config.yaml
num_hidden_layers: 9
hidden_size: 224
num_attention_heads: 7
num_key_value_heads: 7
head_dim: 32
intermediate_size: 576
vocab_size: 8192
hidden_act: "swiglu"
norm: "rmsnorm"
norm_place: "pre"
norm_eps: 1e-05
positions: "rope"
rope_theta: 1780.0
rope_fraction: 1.0
qk_norm: false
attn_scale: 0.177
bias: "all"
tie_word_embeddings: true
parallel_block: false
init: "normal"
init_std_qkv: 0.0237
init_std_o: 0.0
init_std_up: 0.0237
init_std_down: 0.0
optimizer: "cautious_adamw"
learning_rate: 0.00107
beta1: 0.95
beta2: 0.98
weight_decay: 0.2
lr_head: 0.00498
max_grad_norm: 1.0
warmup_steps: 265
schedule: "cos"
final_lr_fraction: 0.0
batch_tokens: 32768
max_seq_len: 512
doc_mask: false
train_tokens: 207300000
max_steps: 6327
dataset: "wikipedia_en"
Each number is 128 + 32 x the weight over its row's rms, rounded and kept within 0 to 255. Layers, rows and columns count from 0. Numbers have three digits each. The size before them is the row's rms in percent of the matrix's.

# layer 5 attention output (transposed), 224x224, rms 0.0371, rows 76-95, columns 56-111
106:085102100108103047185081174171110105095091134081085147126118164085120183135105138162144093134152114136093072114124170171112142216166083080204125200131134115131127103105
096:153116145116083087115093132093099123155143184037133080091112171116103135175136139137187101149126094138126159213082105095174137148145124141152131130057115128099150121146
110:168101108138098091164099110144137101107169090143117116157108225121152129138112060085145127185150095166125112129113105149215075135135117151103156146129176113134118112172
109:156098125139129181143108103106134138144141152126137091112155106165141108124153148168093140125122139111132152167151108079152094040128127187085155088093143133087081182120
104:147138117135108104106066116151154105154111166092112164126072161084123094126165095114167167150155098139108100111082153128144182157166184126153126123178135099127121167146
098:125095168119098180150061163161097173154112166090159148086154105146123138125176161141085130117174142115143148150132116099162117100135134154152128067105122155126107168082
107:135134103106115109123067117127138090155141125078162096117088140139181182096178109119134132110119099105137079152130137107190063201146099152155118092112115137162154049150
098:141133076147161116147117096104150105101107104160121129079139141134191098123153120097102125137063182133098096087123068179121062136130143101131127129124175132131175113090
098:141119121141152122104083164122117116082110234135158158138160136140109118126177139145155135108126121134118134117122117088109136107148134089096116091129082144134138186147
103:155125112166132146145175110174133137156180102190155140176190110077132138084091139085122112165146165150172153155163132171152083022137186159090119113140116186131122158135
098:151117153134114165135108078095071133147142130132144098141144120119121109157157146154101111134108217106082100178107150145127120076156119142091120173146163072126096142140
103:131103122167129046134104175107119113155153142198137097065220125106137095147132155159129110139128183144100147158132167070142119137133126140165157143159142140081160162107
103:184144096116106101083134101174154120173105114080086159123149107125130070156116125118139136101165162099088125103121131192111165167178129121138140125169136104155111119145
095:132154142121058158122120126176101170109077144142128178182099091116093095105130141163165118123125133085129114070114159144127152141080100138149132124096079139174087172089
112:142164114133087100203106162141121120091114070183121132091181101149075091077163179123055120132180180164094180104151159171085109136075158127103150140139126118088103158092
097:122149134104113158131090111130097155119123150121099158155150093190070125099128199136099116111171074127126243085088172121080154163080185156113096108117100159111107176152
100:077033131135105078151077157150097109092112104193160150105099116143178166160120148103098134159113134097139144084117105116120145109150124146064121146111208150131140128111
101:155086158109088149160188110149109152165115169137149134148177143116126178122127123154112117106137117123187129170111159083102173035156064075142125105122059099103119176187
095:137116127142087193107057133182129159166140153130120079154092136173117115128156122155166173178141112102102160132115142062105167059122210221079081149130143132142113157122
096:121068094094170169162099099142074133060131097154102115135105186158167127112162091076030140132110106150149128050100098134155124100118162124138161115173146106124097095164
# layer 5 attention value, 224x224, rms 0.037, rows 77-95, columns 56-111
092:105130152126136115183122143092130162120090135129044162083124142172103182109099158101095145081123120138137105190134150131066107150138128145138092088172103134161077112040
108:170115054180133120162090126155129120099115148138154144127131112087081120141104147140113081056171127076054185102106091109132108148110116135146158097098101184130111079158
107:120126097161122210147164123119097133162125176123136138081125108147124145103137136056099163104130135094122144168193165143131140153151161137188182101193123086170119221110
106:176137106227137118142143141149129119136160121109196070111118142060129092089150115146135131089101116178093118187131155131150115107102173121121125139076115154129070116134
102:107145161138146113127134126159100156156133122190117113055118125080129135132151115148141164141060122171121122157110113128110135118087202112143100070149119120140136166034
105:105116128123123088153068159117131147121142085148107181054071098068190174064186105143137151120156175148119097132156114103094085117139144157153109122115111176127115096159
098:204141065174086090146122132121175145134137105128080110087140105176129120101135127124099097112079196112122117120183155136182125106138102112092147095061122171147153187161
097:125083111119081129105153122158107082149172156198166054086081132085140196147123133107142153152145104127119133112191150141175106169131161123143084037153144138156082144126
103:155163124126171175164106136098064165128154105127195123189117118102064156159095085105107091114136144108136195121111091172150126079109151094166129112154142123163158143122
097:123080114186135130127148121040090124138113161106154131130120113116115113132131085116117095158127116077158169170110149147101148163134127171153123056151132140121153127154
106:122185109122122152186078142090139190149144169131172138101160144121175188095141093131150110153173134068094170139170133093103116177118147122174139097140093076096146181122
105:224121116187135090154188123120135120131146186119116089150136110157120108142168125117149127121109122149175119148110105171127130135198128113104138079022111108147139171143
094:152101164132109127070172112172070096169139158125126116147113141149177116166144122158216140198110087195128119145047090142131125149124152190126116078144133121170091112130
106:152145133140169188224115129104118139149146120099170080076113127135141129127119102122091103140140156105136133111162146137138132144126103104136168100127111140131172122138
099:117060135134191159142134103185066131159164117191170098135106151162152110128114172135086177183113075158103158096126151125116154120125084108139108112155113058158150124139
102:089076087154040101078115110138128146139114144151129143138146116089113162132114130180149123066182137121159155074142102093094101134098113135144123156166161204166110092125
102:120144166075108168106153097116157114171091137107165167110100161132137138121162121130100147137202101137151140147120103109117127123085190152181143173193156110150121085094
093:111097129163111105132094089096068146158098191129130123129128103069148093113127113081136184160131083132107149132116072112084157148145179175127120184180062136151128121083
097:107072105143131124137057176211132164115104107181169075136136165095101089176145145186106081140123102056093142088174109108136156091124073110097164143104143221172131107132
# layer 5 attention query, 224x224, rms 0.0435, rows 96-100, columns 56-111
078:111167171116145089082139123141124114148106145179110143180128107101080125108123102087137106155109145161107120087134104094145088062087130125106149134165151188082089109133
071:132055113119134136146117125168093077142128177109137100147121130131143135077151086163160129111126102175118137137106066141183163156103122090177169134199131114116130165083
075:192074089155128163165098112080167144170197133123134140099159138116139145123193123206118082071182112164156131153122160164108150193128123113069150163067132147115156123113
069:161102124123145145155084105124113134145084104081170122084124139119190132173095155137081137138153102094082117160103098102208062147079179143174168196154134162109114152177
076:136135190140130147142180152167145120114137104121123080137059093181119161130120153131111128125102125111154172132134127129090110052101065184127114089088058132132096113150
# layer 5 attention key, 224x224, rms 0.0407, rows 96-100, columns 56-111
080:100132142156146101092111120148118095139192166124148161150087147096135115170121130236145133110124071113144126163173119131126135123162129095190104068105126130112080096129
074:114108159123113086075117142125175141135080153121158188131097091166154121143118128085112149137155153144137112144069110132153178146165107084122118147076146148082159131179
078:135156130177091102152116159119108134100113096126105043126161150161147107059105116071037119095105105125155117133091149193145215090140157126134116162124151134096176168053
080:103159165095142068164140139119081145164102104168145082133164205059147177062111075125087109140090151112178062123106087116136144195128187152164152106128112116115162191100
087:143077103090137163116175143164164104131071208132107111134100100157120121187232174061078148155116100158128147101103107089115077084067108074102080141136126180122210131115